config.yaml
num_hidden_layers: 20
hidden_act: "tanh_gelu"
norm_eps: 1e-06
qk_norm: true
bias: "none"
tie_word_embeddings: true
parallel_block: false
optimizer: "muon_variant"
lr_mult_down: 3.0
max_grad_norm: 1.0
schedule: "wsd"
max_seq_len: 512
Each number is 128 + 24 x the weight over the matrix's rms, rounded and kept within 0 to 255. Layers, rows and columns count from 0. Numbers have three digits each.

# up: layer 4 MLP up, 1280x320, rms 0.18, rows 212-311, columns 256-319
# down: layer 4 MLP down (transposed), 1280x320, rms 0.127, rows 212-311, columns 256-319
up212:157122090162109106109093117137157118132128149131140144132123110119157115128124098157140129112100122146153144147122140090127098145120075130126092135094106124096106128072089097124128139134156134
down212:106131119126126150180105124140069141082130112149176130136132089128158143191086134127137099093124172110086131105130130102139124127110154136126149154117141127119130111117130150111147138100131103
up213:147084154168166159092137128145082142139138131104109114118146105155123143141171148124099134120129123093172131122082120114157156124143130101123102113118199156120109173098169143103113166125098139
down213:143105121178126133137125067125134142118107115074138150080141122086138137127112108101095141157122105122088129112079122158109137157121152119164101110104152083128167169127118120133174117180108111
up214:115106131130135104136131114128099172136097129123134100202144102155153131176139111124168127141111075078090129120106133123085112124119138144129099084126156136119138124055139126152143091167131173
down214:117149109123124129170087108139097130110129127123122159161123135104128129081171109128083125160143134141094158169142061125131121128130113144209138137122146134103140146137144104079106129107102138
up215:132115103113114104123095160141137103158170083130161103127163141139124143125095084109142153150114151112124117113095137109183136112140136134136147163075143104103086129147115146125129109101157165
down215:135071135102133115100134174108135122137116140129109138132123124108119107158147150112113127119152184131084156150099107082127104142145138145124140150125124139145161155133105124131117106156091101
up216:128123128114137136131096129136130160124096081125117136143143103163158127146123093087118153128130115124109111124136143115162121105132164154149113127141140141132104115135136121133081116139137156
down216:127127098109109127153135114152092118084124095100151150122133155146154138143124115137145111187104116162095125120137200102113082159116130115133108094108106107157127136150110110091155150122134137
up217:191123121110128101129118165116127118152131111100095116195101106149147111101090129116111142101135145110108162101123121132128137139126133147117145105118097072156120125130129174125120169129137113
down217:126159115132154109162160110158114112101112107136132128126083125141183122093119083167092099098126112169102114174111155113150108115126129140128154084083122114103144120154127190136095100103149084
up218:182116097116135120123169141114147129118139132140142114167104111143145106138095118104121123178149178067153120158084084100125138198121130122126121098147117128104143133117173124169137084148125120
down218:157128104140137162126164148087174160108117161130137118138121130123130102185111139160141152163159172081086149159117081152120147178116120105101125099152089122102129144113161099189131127083153133
up219:148136171146124149143124071129130146127104110162173145150138146140162158109114152163144076139167113124102103123109116150160127143143174122160072132111130160115105122158139125147158095148126114
down219:143133124157133137163153091111072129127080137158199142143134143129151129135113129094112194103118151134097171106109150116125137125135171158151155132099142084103075146156164130104136089112121124
up220:135108163150159145088124147132087094118189142125131128110164118125177134152161128128106105133120138133117148148139116146155133125131095121164116118160184122120124131085127154120141107190135196
down220:147123110123131119125166095098147154111097133167149142115101136082133131128116139135125102130164161087149116139123134107098134110131115151150131122111135127136147144149170133195123099113104099
up221:098146133114171140139094114104141152128089091127121099180135123122110121090158133130121162094126079130137096153143097132167149124103138130166069114126127124120123139136154128135128097120097129
down221:163128109139177128131113156085148144146071157112136141144105115143087131123101130058112118103116143125099113124185125132129179166126122124177115076094093148109134133114164132128102130136080112
up222:112096156102107140142099095138187139166113103115114097120143143105108088135189131135072141137161125122112175180091105103092156108108140157094141173122060161119134119160109155104106097124086105
down222:152159129120152150162111155156125159155167146126135138122133158105204153173108127101127139108141118173111136104117179135105157096131108139101114095103098139108139104168100112155101081171156118
up223:119140161144135121103167146120119120111094120109117106152116106134153132139149146129118109132098118109102116104119099141190117137134136162145127140095145124148130111118102168145113123093135162
down223:116125138134117137157090124159153117086132111129134169137108122143121074101074104135145121110111162116153113180103103100144119126149130119109094114114182098133155112084138126093162124143156094
up224:085126082112135142102169130084128128156178124135113142139128122120113150133094083175117122122109135122170109093140102093097145152096142156157122123142114118137112115153131073135117159138124123
down224:092113137130162127154119125135115160138115112122107131117093104157083138151114149140171132122100136133151099128123134087128131119125136099129098119142130134065159137125107153128134105149131110
up225:129159148131143132104093118159146137117165118130131130094082169169138131146136115125120121128106136122146118119121116128120177138124137113120132126148141093107075105130101164139114119154078119
down225:093102109167099128146133131130125111116127165125127102124111125090179169114158117131114122168148118161097129117116124122129152113116106112153128149093129137127148136131185106133138090123121140
up226:113185138116132132153113120104106143116127112080149122098157101149108153176143107096143119155122149111110120115132094147109117183131116165144171111089123129128138088104156118127143112125084109
down226:134100099138113104126104129114126163146109103139159143116163132099119115134125093120173127140116157160099151174144135132141138117059122083170115090113160190140083169086120152102145130118151086
up227:178125114105120124105132115130112124147126127128116115171143117146121140148137121146099159130144149109161115113154132093135107059125162112136141137113157177108078147159153148140094148131102138
down227:126127126090117086132124161151145128108112090065143138150146108186112153114147068125149103081109120109123134114130134108108136109132178111145130077098102117142159130134150137151121122110081126
up228:144139105165158151123143123093166149154167100137132161123121153123094130122125130136071100111123137100098108095112144075129153111159131175100168151136131087148141167132127155125101165109133123
down228:136144138158161151111137114118119135115095134134097187084135158121178137163142109137059098105129118114081148117182113168149164106113141081167152158114093102132141086088141164113120086111120140
up229:107106131131135139164142061110114108123129087117107078134139155135154141143144128154094169098112134148081135123142148101130137109106107195098127091114145179112102154125119133110142108094146083
down229:131129142100131160103142128108098142122149084094103074130089124106143137140125155161168172106056135155124100129131155133130182136138143175101123160100134160186121164117118140107182104145155078
up230:157180143137118112104123086158124101114141130122109128140143196100139135163142131163131144136096159136156104144122103030136110135149131107116135137089170121134127153129114097149124132086093189
down230:106135142100150108129132134102163134140171094145170100110118163110087143137147174143115165141155105099120154106145132133113119161105116129115122135124102125114109109156152124090141090131116109
up231:135119157167122149121129124122150137158076127087152138140079067107136153092143162132105088104103123129117142173085158129128145132090164103108134141129111162071120138116146143144141070142145130
down231:080096137146105104142133131122142135094161085159104109114141144121130145142124151133122098166139155116132126125137095143093110115149144137159157123137097100139109105110115137137107150093090120
up232:143153132077101103149097134164150158149132120129083143126098125139153143098120099104103157119098162149121117169124127132144178111180134136105092126153149137106086138114152144122114135113141135
down232:117115160122098138094094129083102138105141186095099127150100154142090116106138217136119129095110152164106142138089156093174157137134119096075135072126142121169157126143133167141089130147130128
up233:105128124121145121100110133133114093121151122167100113128146147105113110090212139167083123150131127099097117145094085086143134132153095126133131117110100127089121123147187162102094149116119125
down233:120143118114120115144116175167122123156115134147125126120142116148108161155143128109151174152109098084191120148110123199160088139116068133094154128115106112102101103120121091128110138105088126
up234:131138119140152132119144120090125135104111135136144104119116081107123156127094102117115149117150139130187146094138153148140123105108106109087104112108187141136174118116140114148172129113124105
down234:158133098127131161081164110112137125100113130135128105162094164098127156129131148144151119142120126122105109131137134136122143126152155165159125168117122147122119114092126130113134138140128142
up235:098141120153144134168127173156134153109101145158108116113130142142123140134098128113167124074172159126159125153148146165184121108118163148083109165141151165121110093116131132138087130131155130
down235:106106131183062146150105126128179100149117074124097125123154123112155114099098112162095153131158130119157125178088119135144129130122178146166143097098097128121107143123159113136115103134123078
up236:153172101145120162169138137145165117187125156130113083121167129159124134093121171118109139113132107146104168102119133111166130138106141154119122131137120155103169124122119094116142156122135116
down236:104135126129075168132126142161121117190087102135109127101143105118163174150163144082146103104126104110126201127077158130150133130160186134135129169161118099119143126112073141118136148129158145
up237:099107133133130164109090171151140128121106118138123113086162136129108132123113107175151125149145171108118108130083124149138153127145160118108114144129174114142103089096186158190111107181144143
down237:138116138149092149123135072122139135162157137142110082116123136112131122146087113140111146136142154128143180125103108113146133151166138113119118156130173115137121138126107144143134087115124082
up238:141102141139101154127099159148098138131128126160138122102116141107125138105130117129116143105156133130098101150135117149164132118107106148129128134123112096129132127142126141110110109132118133
down238:080122120077159095152157134122103164169140105092110089115135102113148137120101146132134108141095140149085156121157119106148135133145125160121107124090156166136149125141121093133135117137126154
up239:122127132103116125137126171102127178126141141138144095114148124097140121100119153146141139096131124161121089172177106129129125120135156172140120118168107183126110186161111113136115092118112121
down239:093189163152116125111146119134102098113126131060117173181094123121155130118151130157160126107116122094122097095124181173104107189113119134116159128112148163130163150137133136164135101121089116
up240:153104098103174114138140145122137119066120131151128116147140074157124068131135114129118132101137146143119127175144140095100146129162115091107135119126160130186131129104106116138136142102109100
down240:156154148128119133136132161097137105148147126144112152128147096119168121135181141131102131154142081105085157086110147091116122120173136162115155147124158125108113109112111143118137166109130117
up241:148124134088153089092159136151108130148092153117124164112105116113101120138133112131124135123138134141104104086147143132122175105133099123091091109115133148131113080094110157097130117171124118
down241:135140154120148176157139140122132104091133148096161110131129127158115145107154120114117135154093126105094160159099124173138098107147137094133133124124129114086136111147130103113111164136109084
up242:142152141085154153111093113138159126154098136174080094167150158105096107116169142097107145089132126095131091148162096110140137173145149134132132112113137079104109174087116113118099131125095107
down242:122095093100094150132142129146114089167089117138146118139137113110135156118142100096089189146097180118149113123117083116091163148153093115105141140148164191138148119153125115129135142120131117
up243:110114131083143179120155142127098126189120100120140151121130135142087150093135170153118144137170124138142141156155127136094154112172123148138129135135107148179166117146124123131104160082130146
down243:138162111133097114141117118129066073139089171125122124137109103101119116178141119131119184154141108194115133166099098153098138140077131135130150124123114147099139140168145113116109113133141085
up244:117122139123091135116099111153136114117125131140150129130163184088088132107167142127127112159132149140104094106138121160161178108106091164144130131130112137152155101113140132126120128135085086
down244:130156110152075155110125164093156087158124165126094145102116098081136094135157155129182155140105137112132126146112110131099109139150098126167078085141107117140140117150096114137161118093151120
up245:127127137109119130101158131095142087156165083131100132157141066112096116091167126121145116164071143121093077158181122148157159181128109140162126127106188145130128140168153099069099142147091172
down245:134154141147123160078160145106112126152153099128145159169113077090116125084138149085105128164068094104137105109189144083155074156145105151134093134120181121154105098055162098151114141157095131
up246:127134159181147104088121196127101144163110103141143133124152089124142103169101124153089141130161134153137077140122126084128152094108088170106120082164139103111157108110126113107117133108102101
down246:123138088188112142095099137127096113091126138151124132109088127132123122127139146098171102136140155112143133179132150123163115105113138111115120125124122139117148105119123157106142107135085137
up247:078148149141158073093117140128159136103101147119096117109138147176114144115174161139139135080132152104107086110091139093128144078165137134136156166140117127144145112136085098127151118117125134
down247:130114132140096108122138112116095141128154120143116109099129090183131168129168075087095095132130095173130104094078117114163134141171145102162180133125102157127140118119119123128091123084151116
up248:113097113117127170094145155130132158112194090138146140141142103135109152088127154122109166132090128102104097111132116133167124129110123126153116152115162135126130128168161095101129111132187136
down248:086139085152161123121152142148115148130157165099129133130139170154088118155085134165105138133136151109129118183167104146106160120145124116114109137106160178176137133118131137135080136130152127
up249:137132084136172150176130164106133146119141144122126182145116110133119136111110153142134138151144174117135140136129137109089152137180146100161109131136142129094126126084114123098166148139113132
down249:149134120101132102105183107148114060113107102135114165119091137125084128121103154155165136141131089099097135104124140107182088177105153140121108168157134153109118123158118094143123173124160081
up250:084162154118091127112105169103108091108124138113135152104128149137121166121113072110143105115126097107192068111121142154107098134116104132150125162098118130134141163175160168148123094119131141
down250:151127102107187101153119070165113123112120093160127150172111106119142156100113170135148137173112106125111153123153108094150108144122122159141138106101159110071129109133127110101150179147157106
up251:145128123129114185135116122109121152136142113159146174145188162153154146095128168100149134156135109132116118099108162103135152126115102168098139136139156111133097103124155126087134157129173141
down251:155120090100081116130150192158104163133141143105091149094150107089163102126073134100126091152114081098131104125098144095127121093142112118140187114075121130130099161096110164102176135125142168
up252:100093129103085137129136165146132141148152131139133073127125132104153090117101118126173145076128168136153143152110111117104170112138088101144127159155165147134120124116151120153118158139121170
down252:070108070161114089099034159120121161090154196105079139119112107139138105126169124143132164123147113155144143144119154160134163127103146099151144116112111145145166142150134133126132122161111132
up253:129077178144112155088076126160149127158104137102131160067113091118155144115146117148095133135141115120176154116139111130187088138145147123123122121106144169147119125102104150106149068134097133
down253:148159135121134155133114129129111120088160117102114140109104136149100155099155117148108112154158128140104130107120096091116109111137085151174142141153122093132129129142132099182095189140102107
up254:155150099101140138131155116141092118118098118095137134140134214150140159187111123114126103134106082125171138169150106112116091151111130151143132148136173118072140107125121122137099117194195115
down254:133121154138121131085159115111167097097090142172080139120096110083133135161157123112138096155133136092085099104173169140126144127163132101170136149114103122082109133136123149134101143132086118
up255:113126168123143167149087133129149157160085127123135107163113111092120094126114105107141116144122131161111127155193102110116127114121138104026124152111137096154143072135129121115103116131152105
down255:099115105114134135113111127134123129143125133133115150099129137141139133135147088083090107135109119120109121112097158114107152128090082107159113136132081125140134148118157121112094119106133111
up256:163124087131101116138130152124182139094081118110114088119124131138141118177116121149109155139144116070140097189104148116118118147078059128141126176055134073116130113124115090115123082127144125
down256:107125067143170108163156123124085158138162167095159103116159157090115122116165108125172129146157138174121141160118103141126109114089119136149083126130126155110085142122153165127108093101129133
up257:165150117113130133155122127112121129122129136138153139173119124121103135202089121091113120071132155108117133100111156118104162120118085148128111100087114114129130132114125101111127139103117142
down257:094145159142088122139052131112109143139127114142113100134090118076129119070165140096108144184169104118107100125124104141129122124086101113155128151149114146131115160116170147148157138150134119
up258:097124104113153099106113114140142083113159125112142116135128139134103109166191164151182178158176109122127118124134134100109081140104088117135092160113156117143147115130141149139126091126136076
down258:158142098097130129104117125114109094126144114079145093141166156122098086123143128097195148198134129140184095172164136132103144108146140126102158136119207090105129126104142108151121095114116154
up259:114117101129153154104169113141097124131172105132164109138100096149135129153104102153111128122144131147163084100136097100063166111141090116160148155141176140133113133154120161143128178147097137
down259:098111172117137108136145104098154135147172150107150160147124116115106132097088097172120123110126111115091116160170114126103162122125144083111166169139123127174126072131139100107149104129151154
up260:102117124102148151195142113124140104136131105154124125141105105157126099149148127126137124115166147146135147133121112091118145123138113117113138098115143127152146127149092090127132153165134182
down260:146133133094081160110092122149135133122114098125139097139119176124123162123140132108161121082122102146109150127105105163122128091121132108160107119133151120123135149160148110139144134131172099
up261:139112122152152191155146071116136167148151137088117126126149086146118083136098101135201124094109112182152153135125178099125139116130133087135137150141126146157088129118125126112151139106102131
down261:075153155078084128152140130146098086157135078108139116102161161121102146125099073176127149152123154121135155077145131151144137141107156144139104083121169089162146136107093123152124105098140116
up262:153124090093132143146165082190145170099122142128151125168153131136154128146084113172143117136135115119140115120150128098151095116106109108142137137142096143107108131135108125161122170138138126
down262:110086126149132110161174132144161129092144148123093164088105101120096099142168126120129077121141119142127138168107157134065166164120121069107098090123119117105197151164137157127102096111171103
up263:114106098128183125125086086091154177136118115124092155132135153109118108113124144198101184120135126120190102129101139100123143119131137136105167153126169082140123079074125154131150125148144152
down263:110153117146102177118125176116078131094148143133165129124155139120143109171123094082110138130116121139154138149119130119121143139102141081152125087110102172113129132132161129146119127111106160
up264:130132107136150092164124131142130120137183115172155117146140136115106175098116133152122161111126127146105102104157106106135127116131137163119145101116140145120111128147100148083155136178090163
down264:158132154123107109133115163153132111141139125154132136124126120142102112128127157107154108131110126141124114095141098134127118150132114106137128147132157169070147165089115114110102070130142094
up265:147125078108166138079139111123124136124156109088114160095075147121108119150118120123129154120131148118117118149147165106138137113153129130118125167102093116142171137120104109138108143166156151
down265:144123099147136169116097135112104090103136155115129135101136154140105076116113172117141143160118119124084159167176119110114121120151119089182151130101113171124136138151108156134135139111156146
up266:141084119131173173149133139130105116140132130152141139116164195131146123109121101078131141144163134151124144110150130117124105132153137137107131110120181115122146174143161130105137164153128112
down266:100129106105150146154128137134119101129180114133154149135120106108153146141115140122137112125079115147127130122147072128130081151165146104122153140121110158125132110133141154172130120134171076
up267:152140117107139130157167086111096104127170128130155175163128174177108124117106115114133128113148150107108129138162104152087117091143147116156134172138126149134141130121136134132133117131158144
down267:128104136132150121123127126113144104159137126039133153141088135119136157128141154117068126178108164119084148118137125162162159114141117120131118102179118128117145138086130123133126125129107153
up268:108110118156084148167141153147114099118104142100161140111118141096110163110151109094145106129139094098140180134170108130157147136133092163143142172087099132135102098165107129099156081109163105
down268:107108148136138136141135126121144106116120141139110108136114100124128168107145124113129139165117107104129139160102121160121119080097150130168140091154077086135067150113133126125155146081164119
up269:152124162155127092152130110123156079146101111138135092087159137132151114126109130118158133105141152168110112146125111101099121119188112162153175136118103141112094096104115150109184126109155095
down269:085142090096131135118108141143103165111142135115147131123096128139125137103112103102148162130107143081149098158120145137133140131086125129159120116143159142093132095103097103157118154102136128
up270:113095139135144144083104145144138104131123134124135062163163169117113178115144155086068152100075127144157129179108123108134112164147114145136125128175133092140107157145141154098157106178088136
down270:150107185088143151065159132102114135131096141113178134138090145136112123112100135065099120133089114172114146145132142153108132108123115157160109176145097127139076139105131112119093099157123183
up271:110138142112103109130078150131109129102120121162072133057162147140110099130123153130140078139095127114120150109101117172139121106111086133091118098136092118114130129124159133116127111120076150
down271:091142133126123174167141123171098171091126142111161120107123108139143124137145130145107130151086145133146154150143112104131127114133138141147098147083143143125164151144122129138149136107110161
up272:071119110115083125115100122133162133108134142103134137073172108128101145124133180150161116117152124132156162124105099139139137121094155145124143181149153149118142124129134160147102117119087130
down272:151120151137115116147129166090139109129079088150159080125128145126112104112123100082110114100134105113183143151161108159118145096154120112126144098120160103151157138144102140164125136113129087
up273:130115072157155134061112123096138113161077137075117140174102098107107146147143114133156088102155177102102102104111143121126124135107103193126120126117152130123107096113079138133153111167168114
down273:152132168120153124121104157148092076148070106149119107131118092150171139132122081136094132157135059115137120129114132172150124138081123147104094101150131111129107175131090103135162150126082151
up274:159091128105176112141126114106139161095105134105116150121092119138085100065133173128152141136105095121137137163133169153105119118134106104143130122080105179085067092154148107162119086127137128
down274:126138113109109144117135125136127119123091099137102149127159116116152141163108116144121088105154117164155109121197128177125195116109116142153149120149164137103163136176130110116104091138128118
up275:156127139108164114133126124123162122135132097109113136117141155156109146154137144086127157128126134124134174122149052101123141135138156120121139121134141098132136104147179142145114127156104133
down275:109108121140109122135174128170109113102158143112158125110096128113140137149118102135120121178081118087127101113141132137105144128085144082108098148136107148106200098148117143156164171138157151
up276:130175145110156128129074128159107119082150135110081148137146157126164134153171109149120123166167111131097164144123148102119136127191146139132138088115125134112144116113096169154150142125167137
down276:153139118141142103087121113140141107155117117141103125154108113149156123131196137130138085130134116152122100151145121123150111097065166127176144150176076105127105130126146169106126140153108154
up277:150131135106112104085127119130135155145124117117124159169099140082114139130125106157156111138153147166122140157131163106118130130103078083110119153090125087115116127155158136144148137159140150
down277:119125095169111158137146144110127157126103140097155114128140125151156136071185112179156114151153129163079139134105134131174075114099143108144104105122154154133152154119126150154134153129128129
up278:146143117170116116141113104173128121147159127156150144120135081158122152142092124138119129079132103174086138145117115102110178130101166160114095101141111074125113102136105109155144169115154064
down278:125122151181116108115111135124140142106110117140113056139120104107177148122134133104144110126133107119097155166127123143126139121108148109111136166108114093109171129134154115139115166139123115
up279:158141151104094116132094134093137126118115134111095151130131164168146112130121156121112113130103174075115084115116156151169138084166158130144099124161171070132098129170167125143145094128129129
down279:111128130147117112144044144108046193140093114177097147079141114129099153149141141130126097135153120091099119174167087167148146161167114146118162131118136116109111119203135101126129148069166135
up280:130139120123164137115155115112111084109138107121126159155140139141169155138162116111099169122098107111129091150133093149113116125095132152103153134101124123165117130071100205200116117165131119
down280:136110089133135118151141093115103085094143116116113153105142127107112104129153091100132066111126127144110123171145140139114136124116143119134153094126097151101100141107158143152123125109135178
up281:145158123180157116148164187144147106110166131107174150106080169147197131137137085117130139136164122137133158153135105128127131098121152143109130173109129122099100117132119141132065045108151138
down281:111073120156097176110077119114142121131122131099100110110134134119139119174169098092154076137135122128105134096102131152090107172114150110150145151108106146156102090113088105165161127118116116
up282:152126129164118104123119141153131149097109085169129123134160132147151100118135163118116154086129120132084115117120129138174072142092129143172141160122110119111155143169150169138122173117143096
down282:132155080135111098119140109101159133101158163093112109130128144099113115121117134118137130134151159084133087126124166086124147101145145122158135103108134152140146134143127165110158154137101112
up283:103153144120088137130136097160110124138082106122095131102098137088132079126119125108153127123133104117157145080122155126084147168064113078133119100160146134154105131129158115144143116099136147
down283:131147124096110131117131149093127135165077128147077139134145099141145170118132096117101097098127144155131138123143154122122148128118128135091113163124117162102165108084090092124124120170093087
up284:101104101124114117075142084130139104117131126102120082100140157161136138128098129112141129133120143138107188148127121116147128111142160153154166166107137131095107138138100156146099112102156143
down284:141092113137123114107099089153120090136166107122114144150122091122070179104108123108105106140157134121117071099134206140152125132120137116179126152114132151113125137128135143196116114132137152
up285:125089133120166158101179164133125099173148162114150174113106111117127127093149111120137131180134165124139098178122121101119174115141124145134074117132151149142133113132135166103155141116132105
down285:102144100160114123115128145146166109152093137122163135110096131135145121144101172126131136160146129147116135142139140134131096108110143090153141145181116164165137130140112163154130049113146148
up286:131167142125104126113137120143145099097157131091140137108136140100168113106122144092165169156151126178145114127168109117124138155204109106089185095199101143130146141085150122110144166098160152
down286:130090154189126155169171159145138138109122156156062131144149151187125117129083122143149139143087113137137118116160104129165093119168119076184130169134087132143125133105136134159116105092159110
up287:137150158077106159122148117137108150089101131127141094118118122097112176150095134125113111130147104094111143151143128183119146109156136114125160139119118111106176106111143124139122120142139112
down287:153174150121171129131103125087152112117157094137160145132131134113127135094147127146119129161136159136119138153134143115104130119131148162128138119140105116121088102111117092093137094128140142
up288:112093114127122133160150122127124094062099120130146112120156133156101146122103129168116080082151130116138132127145129131133150123144140109132134106141117160138136166133137087151140129088118132
down288:104136113162141089126120102153100112126175124173117096116154108101138104138141119108136081132091120146066119111143106088141142148155171088113107152105117121169123152156156140134141163122130143
up289:127086138146118097133104167116131160128151164137127116120126083162153166131128120125148120133102175156130118149154139164098134140130121131113163088101147164136117097133146094101156106133124136
down289:139106138133155114121089163132106104149114182133109124164155100097127127146134137147103125126144141145138152096188120140172091120143110144073149098148050121118154115124118108113135129128121114
up290:143147143141141141119136135172141164159118135105131088167182112151127140123081112142106117136147128099152164132128099106126075081142131167137139126104112153159133161137124125130140147168112096
down290:126156124150125108121103139125112105098123149155107148119152138118105145151142129116082154149114127108137128157133132127156116125085098125100136129159129111157106110144119103131086109112145126
up291:128119111151151135076116108092217148114133157149101139097128136118127121142120123110145136117112121143125161075134117120133137204170138139148139175118145148130139120083119171147126179116129173
down291:082114107104085094119081129115150109109154162141133110103109104103103138165127069105137116144104095089117099143138134135113104117112132127144161144117117170161145126121124111135138161105133137
up292:130136140104101169123139115176136130127119118118166161158098128100150125128149138131092129157150109111189144145170143107150104124115172117095116136110134116116114085161118129198143093086099131
down292:095147133133110155112092124153155097148135157158148183147129143123137109153126105177132102152134102109133086116079118124130151100158152086092126150134132106136132114107144115133146114111113123
up293:126143133152107136175159082145106112101101141140108145156161181136105090179136104091149085155142109109092154102124113164125125118118152115112143131139115133101063124145156154134118132153122116
down293:115108147148119112148161130129119101161136115124084125110145123140143136134145135110122163157114135137124125120148170147138116151124126103106127141117127107125183149163157167119118131127166119
up294:143097155147162123185112152116119127119153083144110129099107191093138159166127138151099173156140175105124146135103095135137113125126127156107167120094114109143133158144135164125097122136148147
down294:108097127126116130112131163136149113158152124134102149123104175106118172183136134129166132101123102122121140145095138118135107163142162122165119093116127172123139121128174133163137115133105164
up295:134157143133073108115137147084147133161164137124146146124143152156157154133151141132106159100141110102142114104156097140082084134117164128122113088120114138143085122160142104150143090121133156
down295:096142151076114113118138148118117093164117158061130131117110116128120136132150135083145109191130103089138082158122139123110128147128173142118155113120116164127131134131133136120126166127093163
up296:097127111119129105158153064101168125097156138148134152131169078127135133119120101117134118087128155124129108130163148142109131103140158137157146151137137159107159171159114149091139127079136139
down296:106165189177158098091131118108115103125123148139108124158146116157122152117124125114161111107129163110098160126149112138119126115165118112125140148131124069145103167134154123133120148173102126
up297:146115123118159102163118174129148145128131162129134129128138123134140119137150131100131130100106114146175117180147102131138077097082155137071141137099141115134078108121128136105144166104175113
down297:114095151119153171116145131132162172113109106150111119127115121159163069091111135128115067156115149162104110157092096105156067148153159144152122157120128145129143099122111133165131135118093143
up298:121160116128128151149101152126120108071120099119080088167119117132141127113146133161159149119115113142107148114175126158169119131111113108142155149160176136123099128123112142151097140084111169
down298:119117117117141120099119108137151110098164132120149149136101130172123083138120158099103137119127114113153103125136166113104128124138080116131135107160179100115096128120071142134086133180126144
up299:118097113075121115140145152085159128165131159147123152180110148162092069124177130095173143141112136132150117135092130108146104069142114116118166115124142162111116127151089097091163087112135130
down299:088125128123125131141110124121123100118144120079093147139151099120139161090158072092136069126143125161125120116123152162171089119072104111138131115157083134160145139117147089105091141161113135
up300:089143110103173100177111123107124112099156153123170156158123124183135109160110125122130136078116120115130128130134122122145100163152101136111125122120143120058168106139133113129126141126107150
down300:124140078107106148126156155123108117140101147160129162109123130123109139126097154116137155100121100093058122124123116146135128118145117105131106108163088132162147132161140157139091138117147122
up301:131051167149157115158138125157085095132094107143148186106102108087158138120126115174120158152138164142089165121133100105129140168145145109096143122063136111116108137134125101103139128102091124
down301:125074151126138121202126114108097149139083128121142173110123129093119113130128135175138129106167154133101149129075120091133167147125138140116145109133110113140097143102129123148118076121139107
up302:131084104129137146130139103087136113155103122091136119096134124090098115117159166164139085120163123112125123171101106123153161134124144120127143120123074133106088145161117142145134092135133117
down302:151141108096122083115129150134120150150145131144150147141118138156127148120094132113067114139080112127126149123155125112144102159148151111099121116100115175107133141147140134171089143120107149
up303:116128107108143126127116113155131106167109131128126106151164112138128193134126200140135124149126130109117117149106157133131108111134099112132136136128122136113153123154124148122099178118152109
down303:132129130151154129128139124103127125113123166118128147137061140154149144104135087116139129089108154129140163103140119163165114093132150154101111134135136152129116145097145130121117144088079150
up304:084125103121133132112176109154150138171132158069128110102138146129105124158093096164076140083148128071178114132120142141121102098145070134073105094141119106144120152163114081102113110116159108
down304:100076106084123099081150116109094138098110131098158116162104147122170129127164140185058151153138150128110150145077151096092159110170124142129154117147121151164103137144135106119134080121102135
up305:126125124106125117166118137147108107127162113111170128103108126128141125063114140121132152151089133144120175142088124128143177130122107118143114125121115134163111117100136127118127122085121144
down305:094140126143108152166133141130115111113102135125101130140117164158138102121143147116109128100124105155105148132102147098137111123168140137154128139149163141171130148141128150125131116112118084
up306:094140149111108129102101128102088138122133128147107111090140127143134152062088136127163110120150131156125110153102130120165176164115129129097125130141123135138110145080089121176114118109143124
down306:140145107104120107175118144141126127140138129129143121099140162125121119164122128091141150082141154169151126078118117140126135160137162109144133145090171082107126154122169138120126141139123116
up307:128147142150157137111098140131125113067130151101133110125137097122108122128140116113111097111170135121128135115133116132171149146146149144110102137078181153117162120118103117144152117146163125
down307:069100101124100111110092131123130128065153163115123113121106150111135162120116135134130096181124085100093141160145148115140148162132134108148088161094097161150133148110125178155122128134105130
up308:146086128096133167122162154150156099140137176123138116172129135113100127191128103143110145170147144134094109127091073113141091155149124097168143122152097126126142145121159073144122157144136133
down308:138110137075117151135159141115104106182068128106105092108086138150052167172166165159122156191145103150116125155171138093190124148134139116100124135133109079105124129116168101165090158139157168
up309:136127103185117154105117125100100083130171132168128164126076128148113132153137140089124120149119139138099103061122130085092108120105143145113104095104099122164121110141119119116122135106137130
down309:147129171087116127129098096090169151120124111111151126149133109119130112126101111126141131135150145101156093110129101124124175143128117110103136128140149142122152152118127116102122141137100118
up310:119111183133139136161160112144115109119128156110110179156168130125103130097135104099080120132128094117116128078124101114130119153147131172079160133141096129144137136175142141145150098121143153
down310:129139132150124111153157145114101100155156135133161135180130102128066104101125121106157075135124125125121112132113114106142123111130116123057141145157105130189138119116080106138135126125103161
up311:126172121135135123094084101157141137121125124174139103119162153096127118152110127085080143083150137101106106142156142131178132111159149143163095110115118170124177135112132139114112143115137112
down311:123142136089151076139124100137093118172142151074140137109095196071124140139114107120139114092151171108127105141105123133165121135139124128151124108159118124067149152143161173113081086109109140